config.toml
num_hidden_layers = 18
hidden_size = 128
num_attention_heads = 2
num_key_value_heads = 2
head_dim = 64
intermediate_size = 448
vocab_size = 1667
hidden_act = "geglu"
norm = "rmsnorm"
norm_place = "pre"
norm_eps = 1e-05
positions = "learned"
qk_norm = false
attn_scale = 0.125
bias = "all"
tie_word_embeddings = true
parallel_block = false
init = "normal"
init_std_qkv = 0.0561
init_std_o = 0.0696
init_std_up = 0.0802
init_std_down = 0.0802
optimizer = "soap_variant"
learning_rate = 0.00857
weight_decay = 0.0
lr_head = 0.00786
warmup_steps = 200
schedule = "wsd"
decay_fraction = 1.0
decay_shape = "sqrt"
final_lr_fraction = 0.0
batch_tokens = [32768, 65536, 131072, 262144]
max_seq_len = 1024
doc_mask = false
train_tokens = 298900000
max_steps = 3187
dataset = "wikipedia_en"
Each number is 128 + 24 x the weight over the matrix's rms, rounded and kept within 0 to 255. Layers, rows and columns count from 0.

# layer 6 MLP gate, 448x128, rms 0.0827, rows 169-203, columns 0-63
[[141 158 154  79 101 141 109 125 173 141 153  92 106 118 141 174 133 164  96 103 169 182 146 105 136 142 110 115  89 114 131 104 115 151  73 149 145 133 129 119 116 153  89 163 157 106 105 106 106 110 144 148 115 106 140 160 138  81 127 206 127 107 140 124]
 [119 149 100 160 135 161 170  59 128 124 130 107 109 102 162 109 140 108 163 175 171 108 113 141 175 132 134 179 101 169 138  99 130 137 131 141 146 150 171 155  81 171 139  95  58 102 134 172 133 163  91 163 143 132 156 122 135 145 190 178 113 124 173 155]
 [126 123 120 122 114 169 164 128 139 106 126 168 172 107 144 133 136 131 128 135 120 151 111 137  81 108 106 137 122 115 134 137  85 128 120 141 123 137 110 154 120 139 126 155 115 141 113 119 130 151 139 144 125 105 100 134 155 130  96 153 137 160  61 142]
 [ 87  97 109 125 118 119 149 163 153 116 122 123 108 145 143 194 108 160 110  78 120 160 171 136 135 100 112 135 173 158 130 140 134 132 138 128 132 168 140 124 131 124 130 120 123 157 129  95 170 100 104 159 122 160 110 161 170 124 145 150 134 108 153  89]
 [118 104 162 140  87 192 108 145 154 125 101 116 180 135 105  90 105 169 106 103 108 168 143 140 117 116  85 116 160 139 137 102 135 116 102 119  81 113 112 123 153 193 152 140 134  92 135 124  96 118 149 135 158 139 129 101 131  43 142 128 141 195 148 131]
 [107 158 118 113 135 110 119 130  93 162 137 113 150 138 106  88 156 157 141 147  78 119 163 121 149 146 125 137 136 143 151 130 127 172 153 122 167 127 103 175 124 139 148 150 158  85 106 140 151 123 157  99 127 108 143 122  94 134 109 123 109 133 129  99]
 [165 119 129 135 110  93 114 131 122  84 111 114 126 129 130 136 119 138  84 152 150 126 190 118 125 140 166 131  87 150 134 147 118 125 137 126  84 129 126  98 110 103 111 138 112  86 151 143 104 131  88 118 130 133 105 149 153 116 114 109 150 153 134 162]
 [166 121 131 131 101 116 103  95 158  90 152 157 103 101 137  52 146  99 108 115 142 137 132 141 149 141 131 121 118 139 134 139 100 109 134 134 165  78 101 159 100 100 114 121 117 129  98 123 124  92 104 103  96 126  81 128 162 135 148 139 118 154 126 132]
 [122 156 150 144 137 124 106  72  60 137 164 137 101 148 145  85 180 105 118 102 150 119 117 109 179 101 142  76 120 122 124 109 135 126 110 160 119 159 148 117 148 134 114 116 122 129 129 165 157  94 181 158 139  93 186  58 125  76 169 109  91 178 150  93]
 [107 114  98  91 144 139 155 162 152 125 119 127 145 115 186 124 133 133  63  83 139 179 111 149 138 133 144 110 141 145 125 132 126 115 129 116  92 133 130 135  37 136  97 155 127 109 145 147  69 136 110 105 136  96 120 116 143 109 117 151  95 116 128 127]
 [158 115 120 142  46 120 152  99 122  78 125 175 148  99 113  94 106 146 124 120 131 113  62 127 140 129 100  89 164 127 148 100 139 159 118 133 132 119 101 107  88 125 104 154 134 121 172  91 178 117 113 129 152 134 169 127 157 135 139 148 125 100 114 108]
 [100 115 139 142  99 145 122 110  75 131  78 134  91 156 122  85 125  94  71  84 170 149 113 163 138 131 152 137 146 156 141  98 125  79 131 143  83 136 134 103 153 135 138 129  96 137 125 152 126 188 119 151 172 109 145 135 104 119 150 114 130 102 157  99]
 [100 142 117 137 128 147 128 115 136  93 121 141 137 155 117 104 134 102 107  86 114  84 135 111  70 144 133 109  95  93 101 140 114 112 111 177 150  86 149 150 103 134 144 148  99 126 103 167 117 116  85 109 125 132 110 104 128  98 160 133 189 136 151 172]
 [ 87 114 124  84 138 119 106 132 154 142 121 141 118 146 142 154 138 117  91 150 158 118 132 129 142 130 114 167  92 144 139 113 148 131 152 164  73 151 135 138 108 119 118 136 123 147 112 111 135 136 130 161  94 101 150  91 116 102 109 156 151 123 157 121]
 [133 155 130 107 122 151 139 159 154 122  71 134 134  97 116 149 120 133 143  88 115 101 145 120 144 152 105 136  99 144  95 135 117 102 161 149 157 168  97 113  86 110 113 148 137 113 140 121 142 115 114 131 145 172 112 121 127 131 165 133 168 110 153 142]
 [100 112 114 112  98 158 133 111 175 112 104 155 156 118 136 123 151  97 123 109 123 141 120 148 135 146 126 193 123 148 151 146 160 195 135 113 153 102 125 101 139 123 131 125 105 158 125 121 137 128 121  78 145 142 152 106 152  98 101 124 148 135 134 118]
 [179 104 113 150 169 164 139  93 106 175 148 143 141 130 126 103 133 119 115 118 142 117 113 162  84 117 158 130 149 127 117 132 173  78 118 133  84 125  88 124 117 117  75 115 155 114 127  96 145 143 145 114 149 102 134 184 129 122 117 152 102 132 137 139]
 [112 112  74 163 109 185 161 154 139 151  99 116 107 119 154 130 120 135 146 119 144 106 141 143  93 126 182 164 134 140 146 127 133 149 111 144 103 120 133 114 101  89 151 135  91 144 154 170 132 127  86 137 161 144 118 155 121  92 164 141 121 117 136 178]
 [123 141  97  89 158 154 126 112 142 108  98 101 125 139 139 132 177 174 146  79 194 136 105 109 124  91  95  64 133 156 138 115 173 138 161 149 164 125 158 116 129 145 108 166 108 110 138 103 148 158 143 130 144 131 121 121 110 135 150 106 132 114  90  95]
 [ 88  89 123 167 116 142 149 133  73 111 137 114 123 112 135 109 168 129 128 106 136  50 156 126 115 128 114 108 106 120 119  88 125 164 123  86 127 138 146 109 155 100  86  59 130 122 149 158 144  98 152 117 133 157 153 163 137 112  98 151 137 117 111  58]
 [117 103 117 156  97 116 104 107 115 146 129 147 127 127 101 130  94  94 111 115 147 128 150 140 139 139 126 189 133  95  75 123 151 121 143 119 157 131 127 121 111 129 147 127 127 142 164 123  87 136 114 150 165  97 147  60 134 166 119 134 138 115 115 130]
 [142 150  93 143 124 156 127 137 115 128 134  80 115 128 166 153 147 125 154  91 150 138 142 117 164  75 125 150 141 102 118  95 149 105 153 130 147 148 133  97 139 103 119 136 119  88 135 164  75 121 139 126 101 159 147  88  87  96 128 115 137 178 136 155]
 [156 150  99 101 113 140 106 121 114 130  94 128 127  96 108 147  99 131 130 173 122 123 134 116 116 116 130 165 102 153 175 179 128 102 122 110 145 139 149 128 121 125 124 131 120 118  85 147 128 113 133 118 120 150 119 144 144  97 138 103 118 149 129 106]
 [155 117 143 132 154 112 152 120 130 111 143 125 157 121 108 103 151 104 120 141  87 145 108 155 116 151  88 120 155 101 117  92 107 110 121 145 113 138  92 122 142 110 138 129 137 139 112 121  97 125 121  86 127 131 130 129 122 124 114 154  96 142 130  83]
 [117 101 124 114 142 156 145 122 126 115 125  93 118 139 165 133 146 141 132 127 146 106 137 155 108 144 125 114 113 126 159 131 130  92 125 145 127 189 160  87 161 165 168 122 170 179 130  93 152 112 115 104 121 121 154 174 158 122 155 146  95 154 122 146]
 [147  99  90 146 108 154 104 124 114 165 123 158 153  98 148 118 108 110 152 141 156 183 108 110 126 151 118 131  87 124 153 122 124 117 120 101 124 135 147 138 110 131 111 128 140 101 141 157 125 115 155  99 177 148 122 156 126 104 168 127 146 163 159 103]
 [153 157 144  96  82 127 138 127 164 158 124 106 113 149 118 135  94 162 155 110 106  97 149 146 135 161  87 112 118 164 128 119 135 143 166 144 173 133 165 145 132 123 125 161 171 128 168 172 111 112  82 115 109 183 168 117 135 108  98 131 106 141 130 110]
 [167 128 134 134 145 108 131 144 150 128 151 105 154 185 130 130 158 178 146  95 100 155  66  73 116 167  97 172 117 147 144 140 144 147  95 116 142 112 148  97 130 133 152 121 104 118 108  83 133 130 130 111  88 125 123 139 134 102 153 122 121  95 146  75]
 [109 122 143 105 107 128 139  91 109 146 119 156 105 106 136 125  99  91  95 113  98 140 105 135 139 121 110 148 166 115 146 165 114 139 105 101 139 166 121  79 127 117 154 105 140 146 161 160 115 122 127 127 150 139 117 128 139 126 121 141 116  77 144 127]
 [ 87  88  79 105 107 152 111 166 158 121 101 139 109 156  79  99 157 122 113  85 156 154 119 145 144 167 115  68 143 118 120 119 128 141 160 119 124 113  91 147 108 108 136 127  67 177 133  96 160 118  99 172 167 125 136 136 119 121 154 151 126  87 107  76]
 [120 119 103 121 139 117 103 144 104  72 150 135 129  94 111 125  99 154 181 102 118 136 154 167 112 144 147 117 119 147 119 170 137 100 178  92 160 131 156 107 163 115 127 109 144 107 131  94 116 105 140 117 122 133 132 175 164 123 112 137 120 129 142 106]
 [103 150  89 139 118 144 119 155 165 123 153 130 129 124 115 129 156  91  46 130 140 114 144 138 121 105 104 134 118 136 134 130 114 108 126 108 115 117 132  96 141  64 132 142  70  92 113 110 157 169 140 143 151 138 127 171 104 155 156 129 120 142 103  91]
 [120 150 143 199  89 139  94 119 142 110 168 135 125 127 120 114 113 122 125 149 132 123 121 160 166  90 144 102 120 133 108 118  88 136 105 144 106 180  81 116 138  95 162 114 176 123 117 113 142 152 109 125 100 136 122 141 119 116 144 136 135 159 127 176]
 [139  82 135 126 129 190 140 112 119 121  81 128 111 106 153 123 143 149 138  99 108 111 140 144 129 135 107 158 182 128 120  80 101 124 118 145 161 113 188 129 146 144  89 119  93 168 128 135 123 126 104 121 105 119 110 132 112 119 143 122 124 109 151 171]
 [111 132 153 129  92 135 134 158 135 137 139 159 145 138  81 126 140 133 114 116 149 122 140  97  97  79 139 112 133 152 112 144  96 100 153 145 125 154 130 123 158  99 100 150 149 114 140 146 116 145 128 151 134 152 126 141 102 128 107 181 143 133 108 126]]
# layer 6 MLP up, 448x128, rms 0.078, rows 169-203, columns 0-63
[[147 164 128 147 110 153  96 123 146 144  99 108 129 106  88 175 137 146 131 140 128 137 182 113 146 143 110 125 157 145 134 130 132 145 160 173 145 125 164 110 106 160 157 138 172 131 107 133 142 102 198 118 117 121 130 110 128 115 172 100 101 145 127 167]
 [ 81 117 107 124 173 161 146  92  76  95 134 126 115 150  82 122 117 117 164  95 183 143 158  73 146 110 195 134 159 121  93 143 120 186 105 125 163 117 148 162 159 148 132 111  78 104 123 144 137 110 167 106 128 173  91 167 121 135 117 123 142 103 145 128]
 [145 116 159 114 114 167  79 152  95 120 138 147 147  71  90 120 155 157 115 178 143 127 128  98 147 121 147 153 144  98 121 131  93 147 110  96 142 135 132 142 119 141  77 126  88 107 123 142 147 123 109 124 146  96 105 150 148 158 121 146  96  95 118 112]
 [157 194 115 157 135 132 130 145  99 124 134 124  98 148 105  96 103  57 131 136 130 158 157 118 149 101 160 139 119 167 111 137 164 110 103 160 146 108 161 122 110 157 148 128 107 104 135 115 123 128 175  75 170 102 140  80 119 137 126 106 160 156 183 152]
 [122 105 151 173  93 124 132  98 148 146 159 111 149 169 156 163 101 143 166  78 138 126 116 110 108 132 101 125 125 180 141 170 123 151 114 146  94 161  91  52 133  95  99 111 119 154 137 104  95 165  81 130 110 130 102 114 119 117 131 137 114 117 119 106]
 [111  96 164  86 119  87  99 161 143 127 130 110  90 108 151 106 109  80 119 192 163 138 136 140 119 110 168 154  80 113 140 164  93 150 114 128 128 113 148  88 113 130 128 137 127 122  85  99 115 138 103 163 160 180 136 152 137 155 128 125 112 118 117 198]
 [119 101 170 119 139 108 158 113 123 114 119 116  80 128 137 167  78 131 150 144 145 116 121 129 116 155 139 137 112 121 111 132 115 119 134 114 135 157 135 107 104 127 120 115 162 126 105 118 125 152 122 133 151 149 147 135 128 112 151  65 115 132 162 117]
 [142 125 121 165  79 123 157 110 159 109 157 159 136 128 110  51 136  92 156 133 120 119 148 104 141 129 124 109 125 120 155 109 161 123 147 110 132  91 103 152  97 115 167 140 125 108 129 141 135 137 110 106 117 104 109 110 116 116 142 115  99 162 116 151]
 [135 141  88 124 132 112 117  93 114 113 163 165 118 145 120 135 107 127 114 117 183 212  97 153 139  56  96 158 147 119 119 130 100 125 117 122 108 154 100 130 147 149  91 112 114 153 127 101  77 114  91 120 140  95 162 102 116  94  99 112 121  89  60 117]
 [ 89 127  77 112 139 121 150  95 121 106 144  96 134 109 117 120  91 118  70  99 122 127 111 129 166 138 115  97 143 154 126 152 165  61 128 119 146 120 112 146 137 129  98 150 133  99 110 145 133  92 113 169 140 153 135 115 152 170 113 105 127 138 109 128]
 [149  99 128 110 116 113 150 132 137  99 149  99 159  96 166 112 114 144 104 123 150 143  90  93 124 124 151 138 125 161 142  88 122 147 139 113 132 144 115 159  96  99 106 142 142 109 102  79 122  81 117 183 126 150 135 107 125 122  91 155 149  83 171  79]
 [121  66 135 135  83 103 150 171 123 168 100 151 110 156 109 140 106 108 145 136 172 163 147 155 129 174 186 122  96 133 116 111 113 121  92 164 128 100 129 137 133 179 141 145 135 151 120 152  98 139 137 130 121 113 135 104 123 160 156 130  89 133 123 153]
 [ 78 122  75 137 139 104 112 135 154 150 118 199 186 118 141 134 138 106  97  90 124 134 170  96 124 166 140 117 114 132 129 101 141 145 124 107 134 145 158 166 168 152  59  97 116 147 104 158 157 146 124 120 150 130 123 123 139 105 121 162 142 148 141 118]
 [113  89  89 125 175 125  88 172 122 133 143 125 145 123 131 109 115 119 117 142 111 116 120 150 123 143 114 123 135 149 152 134 135 119 136 102 135 141 154 141 102 115 140 116 133  96 124  75 149 107 143 147  96 117 136 148 176 134 143 143 132 116 127 103]
 [ 97 114 134 143 136 144 130 105 163 138 145 127 181 138 140 125 168 143  79 126 114 124  87 130 129 118  76 128 125  93 127 175 116  88  93 122 108 100 111 119 149 168 135 118 118 156 142 126 120 125 111 116 123 178 124 126 115 123 123 140 108 124 110 100]
 [127 153 127 138 114  83 148 119 136 136 114 100  92 129 106 150 104 100 130 114 116  90 179 127 137  86  83 164 135 139 148 152  79  98 118 140 133 144  92 120 101 119 128  95 104 119 132 114 140 133  75 152 125 127  84 149 130 166  92 155 118 112 123 135]
 [ 85 111 125 150 110 134 106 132 134 149 117 116 105 157 119 109 130  99 163  97 119 105 180 195 119 131 110 141 113 123 128 106 178 156 116 102 146 122  89 128 119 132 167  87 110 165 133  87 177 145 182  93 113 129 188 131 135  92 127 120 123 127 100 123]
 [150 126 129 174 126 125 135 142 102  99 126 177 107 133 114  84 100  91 125 147 121  80 142 122 123 152 153  82 112 111 154 150 115 159 100 169  76 105 132 118 126 138 127 115 125 116  98 134 133 118 164 116 143 107 161 104 150 125 121 117 144 114 133 146]
 [141  92 148 157 114 122 117 128 121 110  95 115 134 160 133 147 157 133 110 145 126 127  75 126 100 105  82 107 135  90 153 126  93 167 143 129 143 118 106 165 173 124  86  84 127 128 161 163 102 115 123  99 142 163 124 140 172 121 117 125 161  77 137  96]
 [ 77 158 122 115 122 157 172 111 148 134 154 144 115 103 111 106 143 113 177 104  70 102 102 161 114 125 128  77 108 120  98 121 158  99 103 138 138 125 136 110 126 109 119 187 162 134 112 108 130 137 117  92 109 118 158  94 113 124 135 139  86 113 150 120]
 [106 133 149 125  80 138 103 114 120 125 133 141 152 127  92 104  92 107 110 148 119 106 133 151  91 118 157 114 152 133  90 148  53 114 156  64  72 104 126 124 147 126 126 120  96 151 112 122 159 117  93 122 139 144 126 139 147  87 129 168  95 119 135 120]
 [128 106 136 173 125 150 120 121 128 117 122 156 126 114  73 138 100 134 116 132 126 125 145 116 128 133 100 102 150 129 163 107  84 146 145 129 105 135  83 121 129 155 105 113 125 148 102 117 129 159  79 118 132 183 106 146 135 117 159 108 115 179 136 154]
 [154 129 158 131 142  87 173 145  89 122 141 127 139 129 107 122 116 131 155 140 147  88 114 133 109 135  96 125 101 117 138 143 135 135 124 151 115 117 110 123  96 109 121 111 102 134 158 118 113 159 146 110 117 132 149 125  81 126 122 147 160  94 148 147]
 [104 131 138 122 141 131  81 162 147 103 156 111 145 112 134 111 137 141 134 134 138 152 200 167 155 127 154 161 101 130 127 112 144 150 109 119 121 117 116 146  88 100 130 116 125  96 136 146 138  98 161  79 135 131 156 137 115 109 148 106 168 124 116 133]
 [152 105 153 151 114  91  98 113 112 138 128 171 149 131 118 149 156  94 144 158 129 142 140 130 107  91 138 123 138  92 100 180 131  82 147 161 176 146 142 132 162 171 155 137 126  96 118 104 187 138 196 118 140 133 107 176 122  84 114  94 121 140  97 114]
 [121 127 153 135 113 152 118 125 106 158 139 103 168 115 122 116  98 151 106 137 122 120 105  85 140 113 149 122 140 101 143 120 136 156 115 117 170 117 138 126 132  95 154  99 127 142  93 126 125 150 110  92 131  97 105 156 159  86 159 112 109 118 133 169]
 [118 106 132 151 122 170 110 120 112 128 135 136 100 162 126 139 150 153  97 146 167 142 114 153 154 123 112  81 142 113  93 122 113 139 137 138  96 112 130 139 116 140  98 145 138 114 135 116 118 129 126 170 134  93 166 119 115 140 141 106 117 160 128 144]
 [113 113 103 120 146 153 109 101  96 145 151 117  81 119 160 145 129 142  94 127 147 140 164 115 122 123 140 125 116 137 158 190 107 101  97 123 135 152 142 164 121 137 144 112 135 151  89 160 146 114 133 112 123 119 106 108 123 152 128 146 135 137 138 143]
 [108 150 120 109 154 151 129 135 140 160 160  96 120  82 178 147 201 152 146 178 100 141 135 134 148 143  97 115 127 142 166 159 140 140 164 152 191 146 148 142 137 118 131 141 183 124  90 175 136 147 137 157 132 117 116 113 156 109 127 127 174 168 174 108]
 [131 133 175  85 108 144 104 103 159  83 134  99 102 124 136 112 131 124 146 183 141 106  94 137 153 107  99 145 124 166 114 145 137 103  89  67 167 125 108  94  73 149 135 111 144  99 112  98 130 141 130 174 138 128 133 130 103 113 138 102 120  84 178 144]
 [161 123 146 149 109 132 165 130 139 116 127 152 122 133 152 147 137 107 104 115 115 105  93 132 142 114  85 107 123 115 132 117 129 161 110 119 123 149 106 102  97 123 121  99 109 139 155 102 143 148 154 127 117 140 118 121  94 143 107 145  93 118  93 117]
 [201 116 158 117 127 122 135 128 130 119 132 156 115 129  96 160 106 140 139  95 144 155 116 123 147 155 142 142 141 131 143 108 114 140 137 117 113  77 166 114  99  90 130 105 146 157 157 123 127 132 133  81 106  86 134 133 124 138 149 125 131 140  97 140]
 [ 82 135 133 128 151 137 132 134  73 134 175 124 155 146 119 156 163 171 194 111 138 129 143 120 118 131 111 133 118 155 121 155 153 141 117 124 152 146 128 136 154 105 170 143 163 111 131 111 135 131 149 111 108 126 164 115 101 130 134 128 129 138  90 157]
 [158 140 167 132  60  75 130 103  93 154 130 141 125 131 124 108 149 138 143 146 116 115 143 108 163 140 121  95 117 117 146 180 116 108 127 132 150 110  96  85 131 131 151 106 139  87 111 100 112 127 135 114 155 136  88 108 119 120 140 152 152 107 155 151]
 [103 156 121 140  94 122 102 125 175 132 137  99  88  81 134 142 136 185 120 131 140 140 167  88 146 112 134  71 119 144  82 106 110 119 131 117 135 123 160 153 125 124 159 138 134 141 158  97 107 134 140 117 120 127 122 111 138 123 134 179 113 139 108 136]]
# layer 6 MLP down (transposed), 448x128, rms 0.0798, rows 169-203, columns 0-63
[[113 114 145 118 136 166 133 132 120 129 117 140  84 128 159 136  89  67 125 157 135 113 143 120 129 154 149 157 172 180 129 134 121 164 135 113  88 165 101 112 134 112 117 150 186 135 122 118  81 101 124 114 147 159 118 135 103  92 152 152 112 116 148 112]
 [157 102 117 131  97 119 112 115 162  75 100 159  84 133 132 114 156 177 149  96 141 125 155 136 148 144 123  49 145 128 102 137 131 101 130 127 159 135 132 137  99 101 107 139 128 162 136  96 113 165 162 164 155 128 133 134 146 122 162 155 101 151 171 112]
 [111 122 153 152 106  92 142 126 127 114 118 150 108 117 132 135 137 139 140 104 133 182 183 130 148  92 137 110 155 117 109 119 149 114 175 158  84 133 153 105 124 134 107 142 162 181 117 119 154 112 136 111 169 145 149 150 107 121 161 173  99 105 175 116]
 [125 125 173 110 120 104 110 143 106 158  90 123 151 114 136 125 117 122 118 138 121 132 170 189 136 125 133 133 120  80 153 152 123 127 128 136 148  88 117 107 120 104 156  94  99 158  98 125 153 128 107 112 170 115 148  99 128 145 153 134 114 137 127 154]
 [ 76 144 127 177 134 156 109 117 107 106 137 120 112 127 138 189 132 138 170 130 143 126  90 110 124 140 123 148 155 170 137 140 136 108 163 136 105 111 133  85 100 107  90 142 137 153 110 125 155 120  98 153 109 120  96 146 158  96 141 133 172  81 103 105]
 [ 94 153 161 147 145 110  81 118 123 137 174 112 119 130 122 150 110 129 144 107 117 128 128 128 101 116 152 146 161 128 163 105 134 133 106 132  98 120 150  76 157 132 104 124 140  98 152 134 137 153 148 132 118 122 147 117 156 111 143 156 144 160 137 104]
 [109 133  97 109  68 140 120 149 117 124 121 109 142 150 121 129 138 144  86 161 161 156 159 100 103 136  87 139  91 134  87 124 149 124 159 157 113 132 132 146 135 107 126 112 118 181 142 170 146 103 118 126 114 137 131 113 112 200  76 146 137 123 134 113]
 [152 112 134 105 128 121 126 119 103 136 151  78 144 114  95 125  76  97 144 146 134 163 162 108 119 147 145 140 103 106 106  97 140 127 170 106 125  89  85 111 112 124 115 172 119 141 163 161 162 130 135 144 114 151 154 113 145 157 167 159 121 109 121 139]
 [120 144 138  94  86 183 107 143 152 172 174 121 137 125 144 119 113 140 121 135  77 108 118  89 149 171 131 119 119 130 124  81 146 163 161 106 155  99 103 179 170 107 156 139 142 136 113 108 130 160 135 128 162 146 150 183 151 141 132 122 181 140 105  89]
 [135 117 127 139 123  83 131 102 120  71 143 145 108 109 129 130 118 130 114  81 146 114 141 177 105 160  79 156 136 146 133 152 133 115 146 151 157 123 146 119 102 137 150 129 157 110 123 143  73 136 104 153 115 159 127 112 110 171 112  91 134 144 145 141]
 [111 147  94  64 148 143 129 134 151 140 118 134 141 155 126 118 107 126 117 142 112 172 111 125 101 137 144 148 140 122 118 110 140 119 141 114 107 111 132 113 100 135 131 156 126 142  89 121 120  89 125 140 146 152  92 150  88 170 121 125 123 166  86 145]
 [131 103 104 165 106  92  85 126 123 100 144 132 157 151 116 188  92 137 144 120 142 170 141 105  98 137 105 128 128 118 140 139 151  99 112  67 132 154 124  98 131 172 142  85  98 124 129 102 103 127 101 132 146 166 156 132 143 145 116 102 101 135 187 115]
 [ 83 139 118 117 124  96 113 110 120 118 146 160 197 170 171  87 153 136 131 102 128  96 101  99  95 117 126 151 110 134 121 147 146 178 151 154 121 128 133 182 119  86 135 109 141 113 170 128 176  65 119 102 105 118 156 120 125  77 146 104 158 110 123 103]
 [153 111 120 137 127 155 131 139 125 124 154 120 121 128 134 150 147 117 149 171  72 112 100 160 132 114 116 113 106 150 140 161 113 103 145 134 141 174  72 140 138 134 158 119 104 105 152 151 179 139 114 109 109 148 104 120 119 123 103  90 117 122 152 115]
 [ 95 154 132 112 153  61 136 132 130 107 119 156 134 131  95 138 116 103 119  96 127 130 128  61 144  99 102 122 114 133 132 147 145 172 128 140 150 137 128 156 147 127  87 122 123 119 137 119 137 150 147 122 149 144 141  87 115 153 133 138 129  89 112 145]
 [170 105 109 147  68  73 123 142 153 103 130 117 125 164  92 100 130 155 133 151 148 136 130  77 113 125 133  93 117 128 133 142 127 123 139 161 139 126 154 111 178 111 132 163 102 133 115  92 145 167 146 154 136 115  84  94 100 169 128 176 144 130 112 182]
 [124  95 150 150 111 128 127 103  91 135 122 185 147 177 128 158 123  82 119 109 148 126 138 155 101 120 109 130 122 100 169 129 149  91 143 132 159 123 117 158 125 137 152 159 156 168 188 108 140 148 125 106 150 152 122  92 103 107 168 136 121 110 159 113]
 [ 87 109 127 138 118  91 104 134 133 108 134  82 113 103 160 116 138 140 100 122 114 129 126 134 135 128 115 173 106 112 151 130 121 141 101 145 128 122  77 115 142 106 105 146 117  87 167 109  99 143 143 140 122 133 150 139 131 136 165 145 126  98 175 141]
 [165  61 126  55  79 149 103 126 136 156 108 187 137 145 131 107 151 138 115 125 126 112 103 121 170 137 113 130 135 112 118 119 140 149 122 142 112 132  75 136 107 134 170  82 109 141 134 122 135 162 136  94 151 140 124 122 122 125 133 151 148 103 155 129]
 [153 122 161 122 138 140 108 156  69 147 109 119 118 133 153 122 131 123  86  71 112  75 120 103 124  96 163 139 121 104 162 106 128 121 155 131 111 148 108 164 127 111 162  96  98 136 148 140  85 168 123 163 163 107 109  82 168 110 136 108 133 124 107 139]
 [132 105 110 153  86 132 126 128 140 150 117 114 105 135 151 137  95  69  83 103 144 115 164 114 141 179 106 107 128 125 137 145 135 107 132 144 155 148 122 114 126 153 131 113 157 131 142  92 131 146 154 145 162 149 142  87 106 139 130 111 163 112 144 149]
 [163 140 115 130 111 148 110 136 159 101 142 144 106 167 125 149  89 155 135 162 135 142  80 169 105 105 116 133 105  97 103 131 172 175  93 129 127 102 129 119 150 150 159 128 128 155 107 137 127 106 117 120 155 120 123 126 157 154 149 131 119 119 109 120]
 [109 124 119 147 129  90 137 113 113 144 196 156 128 142 132 116 147 156 132 134 133 120 114 124 130  96 109 156 138  99 128 124 104 144 123  95 143 123 120 139 112 127 108 142  95  63  97 144  97 129 164 151  93 137 122 154 107 141 123 156 103 113 160 174]
 [151 124 120 156 140 186 155 122 116 119 101 105 119 111 116 132 126  97 106 168 105 150 131 149 141 152  81 149 115 138 150 107 133 139 146 134 137 124 141 107  96 126 161 143 160 112 122  88 127 146 117 107 140 107 143 115 128 170 122  93 123 123  65 164]
 [144 122 151 162 108 167  90 116 101 135  86 128 113 134 145 201 150 116  98 104 151  97 114 120 128 164  88 128 105 145 123 111 125 116 129 140 161  87 141 153 147 146  69 112 149 117 183 148 107 160 134 155 153  85 159 195 115 126 111 113 183 118 112  61]
 [137  95 148 131 155 110 145 132 172 147 113 166 128 130 134 125 114 148 119 152 110 123 124 155 125 110 143 133 148 141 124 125 151 116 107 162 156 123 109  79  97 128 112 135 131  89  98 128 155 110  90 170 103 105 117 106 161 163 120 166 114 132 110 163]
 [118 136 132 126  97 151 133 149 147 118 148 119 122 125 152  83 123 169 129 158 141 130 183 101 105 143 189 140 126 109 113 128 142 123 142 136 126 118  95 101  74 123 118  97 163 149 132  66 130 120 121 116 114 101 121 105 119 109 164 136 132 121  98  98]
 [ 91 107 131 122 196 146 136  76 120 124 108 116 165 178 102 120 141 111 124  84 145 140 138  78 136 111 127 135 145 144 114 114 123 125 136 115 104 117 104 133 133 150 128 121 130  95 150 121  95 140 167 124  97 118 111  67 136  81 139 130 142  99 112 119]
 [ 98 132 143 121  87 129 129 120 146 138  95 126 128 101 127 144 104 130 105 109 109 116  97 131 164 146 162 127 124 146 117 165  67 133 103 133 128 143 105 125 141  87  93 132 128 139 130 144 104 138 155 135 127 117 105 142 104 144  96 130  82 101 138 148]
 [105 129 116 146 152 155 144 145  92 124 122 126 149 110 118 107 171 135 164 158 111 103 138 178 146  96 134 134 103  65 137 149 126 169 118 138 149  82 142 155 185 112 128 109 118  78 144 161 147 103 128  63  90 109 115 118 149 127  89 108 150 107  98 127]
 [ 69 132 147 110 145 176 126 120 132 140 105 105 142 136  67 128  92 136 148 133  94 143 152 131 125 149 136 142 120 150 142  95  99 117 131  81 149 121 124 122 164 106 112 133 141 147 119 181 126 108 122 128  98 128 143 141 171 139  91 123 133 113 147 102]
 [143 139 151 120 109 149 121 143 101 135 169  97 110  99 128 117  99 142 112 114 116 153 144 130 108 112 141  79 123 185 106 160  95 104 112 114 122 115 103 127 162  90 156 103 142 145 117 114  99  81 112 157 166 142 105 154  93 104 136 137  72 135  99 106]
 [139 121 121 145 113 114 126 125 123 130 110 121 109 116 120 115 128 156  83 139 115 138 135 115 114 146 126 137  99 154 134 129 118 117 128 156 173 123 130 166 137 115 162 131 151 168 146 137 129  99 105 146 143 142 172 106 137 149 120 139 114 141 109 117]
 [ 79 109 138 107 114 160 151 148 107 122 104 168 142 147  86 144 118 136 130 105 142 120 125 118 154  95 131 124 141 150 139 101  92 122 141 123 137 160 191 135 129  87 115 145 135 141 125 128 136 167 108 141 110 124 143 108 144 112 151 138 134 102 125 155]
 [ 92 113 104 124 149 122  69 126  95  75 142 129 150 137 154 105 104  98 140 129 146 122  77 148 131 118 106 127 159 160 152 138 139 150 131 126  82  78 136 120 119 145 115 148 135 119 114 117 140 130 167 154 181 131 137 166 106 153 146 131 128 143 127 134]]